Part of a small language model's weights: 174M tokens.
Each number is 200 + 30 x the weight over its row's rms, rounded and kept within 0 to 999. Layers, rows and columns count from 0. The size before them is the row's rms in percent of the matrix's.

# layer 12 MLP down (transposed), 640x160, rms 0.0401, rows 245-266, columns 0-159
091,199,228,200,241,231,229,157,216,170,138,191,269,192,178,150,219,245,175,195,209,197,212,151,191,240,194,231,197,253,232,189,220,214,186,248,212,185,141,185,221,179,148,140,168,108,224,216,221,197,171,196,189,166,219,206,216,225,174,188,196,234,189,174,203,244,243,240,214,247,136,183,189,174,193,180,221,223,242,228,205,169,218,173,240,220,216,223,168,201,193,210,238,212,177,193,203,246,232,191,212,162,231,215,198,211,135,151,215,232,190,195,209,170,183,203,186,249,192,142,177,215,186,174,173,152,204,234,203,191,179,202,234,188,212,220,226,234,235,167,158,171,223,243,239,213,197,181,194,229,164,177,224,117,196,228,170,221,236,156,197
105,153,243,231,205,200,203,196,208,129,203,251,147,227,213,215,244,227,211,198,243,176,230,235,210,192,185,189,202,194,238,149,241,203,195,192,191,232,204,195,203,188,198,192,210,203,175,217,178,168,199,200,174,195,223,221,219,213,185,189,280,210,226,190,220,172,250,220,204,257,244,186,197,231,160,166,170,201,212,218,188,247,145,214,236,175,148,228,237,215,239,262,179,232,210,157,259,157,206,204,155,231,161,159,178,140,165,191,179,149,200,194,210,233,165,172,193,206,149,194,202,194,168,228,203,245,203,184,226,242,178,213,276,154,130,200,155,212,155,203,254,145,180,171,162,174,199,210,212,206,199,177,203,174,194,165,171,194,217,198,220
097,211,203,200,228,223,188,205,187,153,207,195,192,203,165,189,237,172,163,204,226,234,243,252,257,169,204,208,167,152,221,228,226,155,191,201,222,194,184,242,181,215,203,222,199,170,195,221,205,171,184,159,170,243,192,177,218,176,117,266,250,174,183,163,177,211,213,169,236,208,186,191,236,235,220,153,168,209,271,194,214,197,242,221,177,150,159,203,196,226,213,178,140,180,189,285,179,224,188,202,191,175,238,222,219,224,220,207,171,164,163,230,171,224,225,173,180,212,200,175,176,159,239,195,228,221,201,202,153,151,285,183,241,204,193,165,183,230,185,170,233,259,188,196,243,176,205,147,186,195,230,245,193,177,213,181,182,208,161,159,184
094,223,204,166,128,174,176,243,255,156,218,173,175,197,197,194,192,216,168,201,202,227,167,205,210,240,185,266,191,217,280,163,233,185,232,205,145,233,220,123,201,206,185,191,193,256,184,213,193,200,184,221,197,178,209,270,212,177,197,196,210,187,164,238,203,167,167,141,180,220,216,163,188,234,180,160,221,208,247,244,216,181,239,160,178,200,183,162,207,182,267,225,189,215,206,214,173,222,157,224,233,256,211,135,159,237,159,167,234,246,206,212,197,182,161,209,240,237,162,236,193,207,230,192,199,174,222,201,208,162,221,212,151,164,181,140,209,179,188,200,209,216,224,223,175,196,221,198,139,167,202,209,232,167,231,204,218,169,234,184,188
097,134,193,215,240,248,230,234,190,173,116,212,213,196,222,170,243,200,210,192,175,189,145,221,255,185,159,188,213,215,186,204,198,196,236,203,209,203,250,191,220,118,178,212,228,140,237,240,191,229,216,161,202,147,235,206,190,185,211,172,169,169,186,220,175,238,196,214,206,271,193,268,142,257,162,172,178,226,194,175,147,159,237,200,196,188,222,186,198,224,226,203,216,183,187,201,198,190,154,256,215,222,215,214,188,202,198,207,213,233,180,219,135,187,199,207,175,180,220,182,210,208,234,175,178,288,265,190,203,197,171,188,223,194,139,214,194,188,202,234,150,190,185,204,242,206,224,194,182,200,182,181,193,147,247,219,228,176,185,165,221
108,179,236,182,194,168,229,163,117,153,232,228,163,189,181,188,200,196,154,196,197,167,235,204,217,159,183,183,210,166,214,235,169,187,150,182,213,214,198,166,183,160,195,195,245,194,281,170,210,183,190,198,168,196,244,234,179,195,207,213,191,196,188,251,212,225,194,174,240,182,241,229,215,179,167,209,186,201,249,160,216,244,165,209,209,193,155,209,179,177,132,215,190,203,223,242,259,205,214,175,193,223,241,198,209,223,147,226,191,179,211,170,189,182,271,226,232,207,188,195,206,223,179,211,216,244,213,145,234,215,229,185,182,159,242,277,213,215,194,196,223,162,195,187,231,231,236,225,204,223,173,239,198,117,191,130,173,222,188,218,263
098,207,222,189,175,234,225,173,205,191,166,160,182,211,217,152,248,165,179,255,189,190,198,213,187,208,198,188,234,183,176,169,134,230,163,224,202,184,167,228,214,150,191,149,175,178,227,211,162,222,216,237,184,218,146,226,235,216,231,194,197,153,170,235,258,203,164,184,189,181,166,252,161,181,186,186,173,185,228,249,183,270,163,187,182,240,288,196,216,172,218,241,215,207,261,243,187,209,146,161,222,185,214,253,193,131,198,199,217,207,257,171,218,248,227,218,221,171,231,190,163,243,203,181,217,198,197,155,172,228,188,206,142,186,205,183,246,193,218,217,200,181,232,173,191,202,215,230,216,240,192,192,199,242,189,179,152,224,160,170,215
093,197,194,196,186,202,149,229,221,176,171,176,221,198,152,106,211,219,178,234,199,251,290,218,219,197,222,217,250,237,181,224,258,202,189,224,232,196,194,220,216,181,185,289,198,196,225,271,181,167,216,177,214,223,227,220,212,205,199,221,167,217,201,221,224,193,223,157,170,168,224,226,230,182,225,186,189,188,212,188,186,241,218,196,203,235,174,247,175,202,166,182,209,206,145,157,221,191,166,212,203,197,213,189,162,200,230,190,183,165,160,228,140,190,160,185,259,179,170,140,225,159,148,182,182,155,224,186,154,154,225,223,200,188,179,206,189,232,184,243,188,199,224,252,193,176,180,168,201,216,252,223,252,260,188,179,188,184,156,214,185
094,254,204,184,197,203,208,178,174,247,183,257,205,167,191,228,225,183,145,218,167,196,175,173,256,189,216,251,167,146,199,173,205,168,209,253,197,182,197,185,225,190,236,187,215,130,241,210,222,243,197,173,179,200,183,172,193,174,199,133,125,201,125,200,238,223,215,251,166,236,194,207,229,201,234,166,159,193,180,175,191,184,239,235,184,183,225,172,232,246,202,223,211,220,173,171,214,160,225,222,259,192,174,162,210,208,196,233,202,212,208,217,198,189,213,190,162,188,218,150,173,216,212,214,237,152,158,232,291,249,199,245,190,172,151,205,207,165,205,167,221,197,213,179,235,186,203,226,244,162,191,203,192,242,161,243,187,217,231,184,179
103,175,186,217,177,217,174,220,195,198,247,199,226,186,188,173,206,187,280,221,182,205,172,242,219,182,263,209,221,195,257,189,252,175,215,146,179,201,200,209,166,240,192,203,173,212,237,233,198,195,148,220,213,185,271,198,206,220,176,263,258,216,192,193,164,192,195,202,164,167,247,208,223,217,172,166,226,217,171,223,168,174,201,222,178,200,156,217,194,210,219,195,148,235,215,184,207,203,182,251,208,174,166,201,217,218,164,207,213,211,153,181,162,227,237,232,208,252,216,193,185,193,219,200,199,177,185,239,127,143,193,207,151,234,242,120,221,160,128,157,160,232,127,216,235,211,247,171,211,181,192,199,223,228,187,188,188,208,236,231,195
106,210,218,212,169,232,247,196,187,194,194,209,180,212,251,237,188,262,262,219,212,244,211,240,157,217,241,215,174,158,174,206,174,228,216,191,189,171,174,213,188,157,246,216,208,222,185,218,247,201,189,205,229,151,197,147,169,175,172,182,168,204,225,220,175,184,190,205,266,193,200,241,232,186,188,236,161,198,137,192,163,208,156,159,211,174,182,164,231,211,221,190,149,256,208,240,190,192,194,190,155,252,204,161,227,201,116,186,233,235,218,176,256,201,221,197,224,169,149,197,169,210,180,182,218,197,242,200,259,187,211,204,249,175,177,143,235,180,242,237,226,161,170,217,221,205,216,221,160,207,157,169,139,211,174,203,197,184,241,164,194
101,187,214,215,233,170,217,244,220,157,205,178,178,232,150,181,256,155,220,210,213,236,208,171,180,238,194,183,230,208,208,220,181,267,151,183,197,163,167,212,207,138,243,220,211,253,232,159,182,166,236,103,212,216,150,238,143,246,225,194,154,198,228,208,182,215,227,223,228,191,135,185,240,242,217,205,235,193,178,184,212,200,205,217,193,167,208,237,115,188,202,192,194,182,190,182,219,175,170,185,193,192,196,183,212,220,201,224,142,261,184,209,249,166,190,255,191,198,222,135,196,236,202,193,195,189,216,209,214,191,176,221,213,187,186,214,214,197,229,196,201,214,158,191,213,142,211,210,287,192,177,177,176,221,177,190,162,193,213,222,255
100,170,183,181,209,198,216,227,172,193,231,237,252,254,182,234,234,233,229,190,202,185,208,197,231,202,208,189,197,222,181,233,170,147,273,176,194,185,189,213,196,214,239,174,227,215,197,183,159,195,198,200,198,216,157,215,228,203,211,218,151,204,197,157,176,198,204,176,224,202,156,193,222,210,217,201,177,224,204,183,188,231,221,184,127,148,197,227,182,151,206,240,195,220,272,151,204,261,208,231,221,153,213,178,208,242,206,215,177,179,172,136,227,194,266,224,188,225,171,243,146,176,140,223,179,160,259,166,150,178,225,216,219,179,222,224,112,220,236,219,184,181,189,179,223,144,201,231,161,169,219,168,148,228,154,204,194,224,194,180,174
111,215,222,149,258,184,212,216,219,187,217,135,203,169,241,182,195,246,246,197,187,202,184,178,203,185,200,227,144,228,224,208,193,223,162,210,208,152,196,205,224,197,200,203,213,221,218,169,181,149,183,218,176,151,195,178,194,228,214,204,171,225,197,162,198,251,188,202,196,187,216,195,213,180,211,196,195,252,197,240,157,186,193,166,148,147,164,212,227,196,151,127,198,254,189,139,247,185,158,210,184,208,201,207,162,221,182,258,253,224,178,175,217,213,160,186,183,221,246,217,218,185,174,174,237,188,244,160,168,223,210,185,221,229,276,249,175,200,183,195,228,215,190,189,234,190,214,174,242,231,229,161,182,256,220,226,151,210,139,142,264
100,216,196,166,190,163,242,231,211,201,200,228,231,161,140,207,181,192,118,249,218,177,191,193,191,261,207,217,242,182,202,211,142,241,176,173,145,196,199,172,236,203,210,223,237,186,236,207,221,167,199,177,256,246,233,236,209,194,222,213,183,168,170,198,225,211,213,220,261,172,197,222,235,211,222,189,233,182,206,169,131,182,194,215,258,177,184,192,203,164,147,210,202,197,180,189,212,179,199,206,191,223,189,146,211,170,235,172,193,221,188,165,192,199,182,196,130,210,196,150,245,271,163,187,164,249,167,202,227,156,169,193,241,229,195,155,195,188,173,212,274,227,192,196,225,233,147,259,190,254,187,147,203,229,185,186,212,206,210,179,199
102,177,198,168,260,178,217,179,168,239,193,162,186,178,186,217,201,156,226,195,185,240,187,178,221,173,221,210,199,188,199,199,202,246,222,170,203,230,183,185,155,174,237,225,190,217,162,267,228,235,172,171,201,159,188,190,181,222,221,243,160,172,237,203,190,271,155,145,252,230,165,170,197,187,204,231,217,196,156,214,182,160,205,210,245,138,204,166,214,259,254,214,212,210,203,189,179,206,235,163,246,243,243,180,210,275,236,229,174,210,204,193,183,190,209,183,227,156,224,117,202,184,209,191,178,166,184,183,195,173,226,180,232,166,237,282,236,198,192,225,199,176,184,193,190,211,213,194,195,268,160,221,193,136,195,208,205,189,242,162,217
099,220,193,178,178,153,181,180,196,190,188,221,178,232,205,179,192,199,165,147,185,142,209,185,242,182,167,228,221,231,228,230,167,241,234,180,228,188,225,159,218,239,271,211,132,226,223,128,167,180,196,230,167,172,195,238,165,173,162,206,162,159,237,218,174,170,182,178,245,200,237,240,239,182,222,230,213,243,162,208,181,168,167,160,147,189,263,212,182,242,233,205,219,188,166,209,196,189,146,204,198,183,205,160,231,234,219,243,191,209,186,223,230,195,171,224,207,234,175,254,208,192,154,223,223,240,239,149,220,221,166,174,175,213,230,183,247,191,185,230,206,233,201,227,196,204,175,169,187,224,244,244,158,160,235,194,246,186,177,191,245
096,213,260,188,162,186,167,210,195,204,181,195,148,184,165,180,191,215,184,194,204,219,209,205,235,180,187,211,197,273,213,203,174,208,151,190,184,244,190,200,223,191,188,212,166,166,147,215,205,157,233,193,174,207,205,177,185,242,139,184,215,181,215,180,245,224,226,205,288,278,135,196,210,270,187,210,218,212,204,173,211,212,185,193,235,193,179,176,227,243,223,173,184,217,151,230,187,246,259,206,197,171,237,188,196,229,161,172,246,169,181,202,161,163,131,141,227,206,222,205,189,226,177,227,223,130,216,183,197,216,208,246,260,200,198,166,211,214,251,172,186,205,157,180,216,170,195,222,205,202,203,167,173,165,194,156,235,224,168,206,263
106,193,189,144,190,171,173,215,233,154,212,135,187,180,202,189,203,277,242,147,227,213,210,214,202,205,196,251,156,183,206,234,193,238,139,237,247,213,260,202,141,164,207,175,169,191,151,240,200,176,209,191,190,202,185,213,209,164,201,192,274,208,177,191,186,214,199,228,209,199,214,253,164,233,206,144,225,172,224,146,179,174,200,177,235,239,229,196,211,201,207,195,169,165,182,197,210,192,226,212,239,252,225,203,199,201,204,202,203,262,196,203,167,214,192,207,209,265,191,205,195,207,185,236,152,191,263,181,216,190,188,214,149,207,234,146,250,180,156,251,251,189,151,199,214,171,211,220,151,212,199,162,175,193,264,221,183,201,174,201,147
098,241,142,195,208,234,191,198,188,188,196,186,180,174,209,213,229,178,173,233,204,218,176,190,216,189,207,223,172,244,251,241,239,201,152,186,256,162,204,178,144,171,216,160,210,196,223,130,199,245,228,201,173,217,221,253,184,222,184,161,266,203,176,263,244,205,206,190,190,201,175,207,161,188,244,192,177,192,182,197,161,200,183,193,192,211,161,150,166,187,236,195,181,182,183,223,169,192,189,213,128,227,181,181,181,177,224,217,244,156,184,168,275,220,199,213,235,157,244,160,234,226,216,241,227,123,172,259,197,189,251,245,207,131,175,217,196,206,211,185,216,180,205,172,235,173,146,220,196,245,216,154,197,196,215,195,236,188,202,231,206
088,207,223,139,184,226,232,196,179,161,173,209,243,225,164,185,195,243,205,194,230,224,186,188,246,222,160,215,216,240,207,253,210,191,174,195,174,184,233,156,216,192,193,149,159,233,159,169,220,229,197,203,135,260,136,164,234,149,214,227,237,202,201,169,153,225,183,214,214,198,197,242,161,259,155,197,216,223,219,221,198,192,240,158,206,194,254,173,245,137,167,221,207,150,211,127,233,221,167,221,204,246,161,180,209,203,206,217,175,184,172,187,235,199,199,178,203,202,185,189,207,174,226,222,213,254,188,199,159,150,220,225,212,266,241,195,194,197,177,183,132,181,206,169,218,203,181,221,238,209,177,192,235,186,236,204,171,199,169,221,264
099,148,228,195,186,241,109,203,239,154,186,199,167,238,197,147,197,186,198,158,215,320,210,241,242,223,155,176,211,210,205,226,192,188,161,214,197,187,186,192,183,155,185,232,225,183,246,209,223,200,210,192,191,155,197,195,183,175,186,227,267,211,161,228,169,179,190,170,202,242,167,232,175,174,202,165,172,192,218,237,243,181,173,186,211,210,181,244,241,213,211,129,212,205,177,215,201,204,190,224,159,170,203,207,229,214,192,175,132,222,143,220,181,182,191,228,194,225,152,223,227,194,197,256,203,177,193,236,207,169,219,195,238,206,220,188,180,159,204,220,194,194,193,178,253,189,188,228,202,218,258,232,198,257,122,226,173,210,179,218,202
# layer 12 MLP up, 640x160, rms 0.0447, rows 246-267, columns 0-159
103,218,207,174,166,274,203,260,203,187,166,202,230,163,211,193,172,217,188,222,211,212,164,234,183,251,185,230,245,197,165,195,178,204,226,209,198,197,257,162,182,170,215,203,187,198,238,184,165,219,170,219,186,204,187,194,216,247,235,202,196,198,173,206,209,191,170,224,175,165,242,141,171,177,235,215,191,241,207,217,241,182,223,184,224,164,176,171,141,187,208,194,175,217,202,245,267,173,171,212,247,191,258,171,233,166,223,241,160,181,158,213,219,202,184,199,215,137,216,233,190,200,247,172,221,254,125,231,219,225,230,164,245,181,239,170,199,176,238,200,238,194,196,215,247,215,187,211,209,186,223,175,241,210,175,179,125,166,168,260,140
092,216,193,170,187,190,187,164,222,214,230,174,193,181,150,187,191,188,247,188,171,176,175,204,190,169,229,201,149,197,182,186,193,198,189,165,218,143,258,222,175,177,233,248,236,239,210,132,168,208,220,193,245,248,233,243,206,219,251,239,214,253,187,169,180,211,221,162,173,143,214,167,224,164,210,195,142,259,173,184,191,265,191,182,128,235,215,186,228,233,196,237,257,201,186,228,174,142,221,211,183,177,201,180,143,190,198,235,224,185,215,227,174,178,224,240,202,156,187,208,138,176,212,188,232,182,170,218,195,235,180,168,179,215,235,190,163,168,200,213,240,209,218,195,225,187,228,224,214,146,178,261,199,207,256,146,188,227,218,206,179
094,245,173,175,241,200,237,189,203,207,207,242,185,192,200,196,256,166,233,222,254,220,220,221,142,239,188,148,230,206,124,190,129,183,227,174,252,180,179,246,236,201,231,212,209,169,176,175,194,195,202,290,174,208,215,191,171,207,172,186,229,222,177,216,159,188,168,218,216,191,191,244,181,132,240,191,173,200,211,167,187,159,112,180,171,217,208,175,199,228,171,202,210,186,242,201,210,164,185,261,179,174,175,193,210,179,176,189,203,186,242,222,201,208,188,188,167,176,206,179,249,253,200,182,239,221,195,218,170,201,215,181,159,185,199,272,194,198,220,227,221,158,229,184,143,184,223,198,199,242,276,204,199,197,235,190,224,206,158,211,166
101,207,212,210,212,261,221,240,181,172,199,247,214,237,178,175,154,198,170,239,222,169,198,253,225,204,202,190,169,277,177,183,183,175,224,220,264,219,266,190,169,186,239,203,156,223,190,230,206,175,167,218,209,197,187,227,191,263,159,229,159,210,233,233,151,204,222,242,175,205,212,190,144,229,156,156,155,201,157,206,174,180,216,162,252,197,240,195,214,158,201,258,213,203,192,256,181,203,221,209,177,221,176,239,182,193,211,192,172,200,252,192,198,185,249,232,224,220,204,173,173,171,205,175,229,209,184,237,177,208,190,185,147,208,223,193,197,177,151,184,212,222,227,203,226,225,113,182,157,173,236,212,241,159,219,141,204,188,221,175,245
107,147,169,165,194,178,233,163,225,182,209,188,198,193,223,220,158,193,196,250,244,186,167,199,179,213,229,197,213,181,211,182,186,211,198,189,194,219,208,211,189,200,207,219,196,219,183,174,180,197,200,154,229,248,220,287,200,189,169,172,161,208,255,225,151,194,191,233,189,187,230,155,196,175,208,272,210,195,184,133,215,247,241,234,234,148,200,215,126,194,154,286,166,196,219,228,236,235,180,190,180,173,225,158,160,196,181,244,177,201,162,209,245,177,206,172,221,202,202,255,168,236,204,202,243,214,146,199,217,243,205,212,199,188,234,212,196,150,225,151,157,122,244,206,238,209,230,218,194,213,229,233,200,184,212,162,195,179,226,189,241
098,213,212,228,233,255,188,217,199,181,224,176,192,205,221,229,127,165,188,169,228,254,179,149,181,220,231,211,160,200,180,140,265,226,231,218,180,177,190,207,182,277,223,229,189,180,212,222,213,242,164,207,155,246,216,221,188,220,198,195,149,224,216,225,194,195,192,150,170,218,224,232,200,254,193,218,197,186,236,226,197,172,224,176,223,160,182,189,226,185,141,230,130,149,235,133,164,175,180,171,189,209,197,192,153,230,203,228,267,221,226,137,241,235,220,181,228,211,214,205,161,169,212,177,186,226,181,211,243,208,202,231,206,191,179,198,192,159,195,212,193,149,204,174,249,148,200,214,174,157,194,195,184,192,219,190,251,152,213,154,208
093,241,119,157,237,221,170,223,273,176,206,170,239,230,197,134,201,190,189,224,236,211,241,189,181,217,154,215,183,256,177,188,221,215,159,239,197,204,227,217,171,187,206,210,181,222,193,143,215,177,213,210,194,211,174,188,248,175,177,201,223,232,236,219,233,227,163,158,120,152,249,163,226,147,150,211,188,214,197,231,223,229,191,227,183,195,180,216,214,155,186,162,232,221,149,186,225,200,200,200,194,164,239,187,186,161,257,182,176,181,164,207,264,182,194,187,242,177,207,199,202,154,252,147,165,232,166,213,226,182,260,192,211,183,242,160,197,199,203,218,175,197,186,228,212,225,199,220,157,228,227,207,201,226,196,175,204,220,224,245,155
100,233,179,189,196,173,206,229,221,178,211,188,239,181,152,224,196,164,162,250,237,226,191,217,213,226,208,206,236,217,242,219,182,189,210,188,265,228,194,203,187,220,207,202,187,218,218,157,189,170,199,246,221,229,210,221,280,213,183,187,210,196,191,255,231,139,213,208,193,201,201,189,170,174,170,147,173,219,158,191,179,136,230,191,219,141,242,228,198,172,193,197,198,238,263,270,227,222,228,201,208,176,200,194,159,217,184,189,256,149,173,193,178,163,206,172,265,226,238,192,170,241,163,236,183,193,201,207,201,215,159,242,213,176,263,225,146,196,134,165,195,190,216,180,212,199,169,193,186,280,175,202,184,197,158,226,172,244,172,189,154
109,193,231,171,216,272,238,214,235,171,220,175,218,246,144,241,179,190,138,166,213,181,235,213,225,207,167,217,155,168,173,207,142,229,189,160,254,203,144,187,218,174,274,197,241,188,212,187,216,215,202,188,218,225,169,204,197,244,190,233,193,214,138,157,180,209,207,203,150,186,203,181,215,217,200,171,225,194,188,222,213,219,238,175,245,179,181,257,134,211,178,228,205,223,213,162,174,162,222,143,277,173,250,210,219,190,175,233,186,185,172,241,241,183,220,203,191,190,210,236,164,165,242,202,224,160,162,222,191,228,161,213,203,129,190,192,185,187,253,158,204,218,234,219,223,174,191,223,187,222,184,184,218,211,182,221,233,154,238,187,191
105,184,187,184,199,216,234,197,236,223,228,206,210,198,180,225,186,193,244,237,202,191,242,223,179,205,198,228,190,219,230,185,194,200,172,172,200,203,184,139,146,211,208,198,186,265,192,163,219,199,180,229,227,220,231,214,210,187,197,207,212,186,244,260,230,121,223,159,184,158,265,221,241,218,220,229,183,175,173,196,173,235,203,141,156,220,200,186,193,228,216,204,171,225,234,181,259,192,212,95,168,216,149,224,155,191,166,132,197,178,158,234,209,201,208,233,249,168,199,248,153,220,225,211,223,192,193,226,202,177,167,257,190,204,241,237,185,148,164,212,183,158,226,195,189,281,180,248,181,233,201,186,185,163,190,188,217,183,211,223,188
102,251,187,234,168,177,199,167,228,216,208,270,217,180,231,169,216,177,163,198,213,223,216,204,172,204,176,180,204,195,184,169,179,192,257,163,234,231,240,250,172,235,220,252,154,196,192,209,184,191,200,192,174,163,215,186,184,182,174,167,189,179,231,208,196,184,172,176,202,218,215,188,234,189,233,212,206,211,135,229,257,183,192,212,161,219,176,246,151,190,182,215,230,151,175,240,207,157,194,179,196,182,236,190,238,145,215,173,189,203,190,216,233,236,215,189,129,146,192,179,219,240,253,140,171,180,207,196,207,239,262,192,175,169,144,229,181,160,211,195,148,174,231,191,178,167,236,252,249,218,209,265,165,228,239,222,230,214,237,152,209
096,187,182,229,178,180,211,191,217,213,223,163,225,187,188,192,223,205,202,190,233,183,222,209,171,164,148,156,158,254,243,247,161,146,202,180,237,151,232,252,179,180,193,180,184,231,206,154,188,166,212,191,165,178,185,197,236,207,189,190,222,230,216,219,259,211,200,197,191,152,185,274,174,246,172,200,214,163,203,189,223,184,174,218,225,109,189,184,188,247,200,218,211,245,224,175,193,223,192,193,204,191,193,224,197,183,244,149,205,195,182,199,179,228,224,219,193,168,208,167,241,180,239,243,167,175,215,214,191,191,239,154,214,131,245,189,191,183,182,188,239,184,240,177,241,196,196,210,218,290,209,206,180,239,177,146,253,236,175,130,150
113,231,218,216,219,219,217,175,227,188,203,209,178,247,248,197,210,210,250,246,197,159,162,167,181,189,214,199,163,193,171,215,178,191,186,173,239,154,208,202,200,225,208,154,207,248,224,91,184,206,177,226,197,207,259,239,183,168,220,224,214,199,211,249,214,186,141,165,188,162,228,217,183,155,167,214,192,242,169,194,187,198,188,130,208,210,219,220,227,183,137,164,204,153,201,200,176,161,206,204,222,159,192,229,171,227,236,220,242,195,196,232,231,192,197,176,170,228,245,196,159,192,230,166,223,192,193,190,279,171,182,174,221,226,229,259,189,195,197,179,132,240,230,198,202,198,175,228,213,234,228,204,222,226,232,208,211,199,149,128,257
097,170,161,149,236,210,217,149,264,185,234,188,216,188,150,230,225,185,226,226,189,195,135,252,182,178,238,214,224,152,172,174,192,184,274,204,231,203,178,211,239,215,222,247,143,236,209,179,218,191,215,219,226,192,210,185,205,233,126,210,234,181,203,245,206,211,152,250,174,182,235,214,161,215,217,169,157,168,198,209,186,215,220,188,237,183,130,171,184,161,122,223,213,187,185,179,187,172,192,173,225,216,170,174,181,155,217,246,178,196,175,194,152,214,229,201,177,279,163,204,220,199,184,190,208,185,261,218,219,215,167,216,184,226,234,244,179,176,219,157,179,219,183,192,193,221,219,245,217,225,211,188,238,225,179,229,171,201,259,201,194
098,180,189,179,226,215,187,168,228,137,210,219,219,255,173,168,202,175,236,226,204,184,224,188,196,169,219,213,183,172,208,155,226,182,179,169,252,189,241,234,191,211,184,281,168,224,273,205,175,226,156,176,214,187,188,224,207,218,196,188,186,177,220,207,167,174,174,137,178,195,218,188,203,199,214,213,222,259,171,192,213,260,218,167,242,139,186,225,175,270,197,195,223,189,193,197,136,244,239,187,218,205,234,195,228,231,209,180,193,211,155,171,244,162,199,241,190,137,159,172,158,263,246,176,214,209,182,219,185,182,187,187,176,137,227,227,164,205,200,219,181,196,233,147,214,194,228,202,234,170,241,232,170,237,172,183,260,176,164,176,193
098,267,155,179,210,220,169,215,244,212,192,178,188,252,227,134,206,171,246,210,215,187,240,209,178,170,179,141,169,186,247,226,202,188,248,217,205,158,230,163,210,196,273,172,216,231,188,183,207,180,187,259,163,196,197,201,175,212,203,164,199,239,199,188,152,215,212,201,199,156,216,185,196,224,237,223,193,188,193,116,200,200,210,171,150,234,205,246,228,199,134,268,226,169,206,228,156,159,195,198,241,145,224,231,213,169,220,240,144,178,249,223,172,205,209,192,238,166,176,181,193,159,234,203,193,232,184,215,242,151,217,213,189,202,211,225,230,202,200,174,155,212,182,236,145,212,176,169,226,193,208,254,211,233,211,202,211,186,215,210,255
094,266,200,213,200,230,196,140,231,201,221,179,180,167,231,162,172,212,177,179,217,190,180,181,165,293,178,201,227,205,267,139,168,148,266,224,184,175,211,174,209,232,218,226,136,185,184,140,161,239,224,213,151,194,235,206,159,201,160,190,244,248,218,163,187,219,222,209,199,164,204,173,237,236,216,203,209,177,144,153,204,194,170,178,190,229,218,232,185,225,169,231,195,197,177,252,210,190,217,216,200,119,236,177,222,215,223,156,192,209,183,223,197,191,227,207,205,120,178,205,223,211,207,194,215,155,227,207,234,221,160,161,201,164,262,191,247,191,207,189,218,179,224,168,176,212,235,197,214,221,236,180,194,215,211,185,199,243,200,174,222
105,202,149,145,192,206,203,190,177,236,178,224,221,227,226,214,215,207,203,223,248,232,195,188,165,197,204,168,243,260,197,235,158,180,176,206,263,151,262,246,131,236,246,172,167,159,233,172,201,233,210,177,187,207,169,204,182,206,190,173,204,245,143,177,203,162,150,215,189,177,198,206,199,202,219,155,206,155,180,183,202,176,246,175,241,177,225,257,226,219,147,219,188,167,222,249,231,246,171,217,177,190,258,211,232,135,180,228,195,196,266,191,206,176,228,201,202,182,157,152,197,246,228,206,185,206,208,213,162,197,181,202,159,196,269,193,177,188,202,217,175,196,199,172,196,278,179,201,211,188,222,170,224,231,222,169,181,168,241,187,212
098,179,214,168,217,211,238,211,207,223,229,141,228,181,228,211,240,231,173,184,214,206,166,187,234,231,191,186,206,223,194,238,263,205,218,221,200,187,161,149,221,177,198,225,200,198,259,212,162,208,181,196,164,170,175,169,204,219,213,161,207,205,175,196,174,137,198,250,106,190,215,189,156,253,205,236,207,249,180,210,207,177,232,182,172,213,241,240,243,145,176,180,233,183,241,223,203,169,254,168,241,156,169,219,244,213,209,208,251,165,133,224,222,171,162,221,179,241,200,186,179,189,214,224,236,180,240,224,217,244,183,179,153,160,177,197,160,229,253,147,164,188,177,245,182,155,233,242,216,212,214,201,212,181,204,220,184,202,234,165,196
087,210,209,128,218,183,255,183,180,231,196,216,196,200,232,239,194,189,141,232,242,203,203,244,181,200,206,200,226,285,189,203,259,181,242,153,247,157,215,240,176,263,193,195,175,205,162,228,195,190,134,244,164,165,262,198,189,204,217,156,239,282,125,193,184,193,208,174,195,194,242,185,143,201,182,212,200,207,171,229,203,197,231,130,229,167,224,192,200,166,193,217,231,212,249,206,136,177,233,236,191,190,192,181,207,235,178,202,185,219,216,152,215,201,178,188,172,172,233,241,177,214,199,197,179,210,178,195,179,206,170,183,186,217,189,194,166,192,192,214,177,144,220,182,204,207,205,212,144,246,221,176,172,205,244,215,205,173,140,212,208
102,209,118,135,202,281,248,178,276,158,178,163,210,237,202,193,190,172,175,224,245,199,208,169,259,210,223,199,195,182,204,187,200,199,195,192,166,202,184,196,218,198,208,168,229,208,185,148,226,232,169,191,216,249,201,179,224,180,158,184,236,205,224,275,247,187,158,208,160,210,235,199,179,195,176,163,214,210,160,229,232,207,213,229,213,220,253,199,187,152,201,176,182,211,196,187,211,216,164,209,193,135,270,199,238,200,199,205,233,189,193,238,281,163,188,156,183,222,161,203,158,215,214,157,162,223,155,204,237,204,192,244,201,201,255,186,194,187,244,197,164,233,199,241,194,228,182,240,156,229,207,176,164,192,195,220,201,191,170,197,168
097,239,215,183,180,200,206,245,198,233,229,207,208,168,198,194,193,204,176,243,227,235,198,211,204,220,151,170,249,163,141,211,192,167,186,199,204,221,246,191,157,165,191,192,197,183,224,170,191,266,172,182,154,176,195,235,208,163,206,186,195,238,178,175,253,221,159,192,174,174,206,272,159,206,153,166,156,213,156,201,275,212,225,206,211,183,242,231,196,132,208,217,192,214,221,209,173,254,187,198,254,179,235,243,161,185,227,178,239,155,149,195,245,239,221,180,169,198,188,201,136,254,188,221,144,199,217,195,224,237,184,217,148,147,270,197,184,193,256,199,192,209,215,185,174,181,174,232,226,201,209,174,203,200,210,180,176,178,151,222,225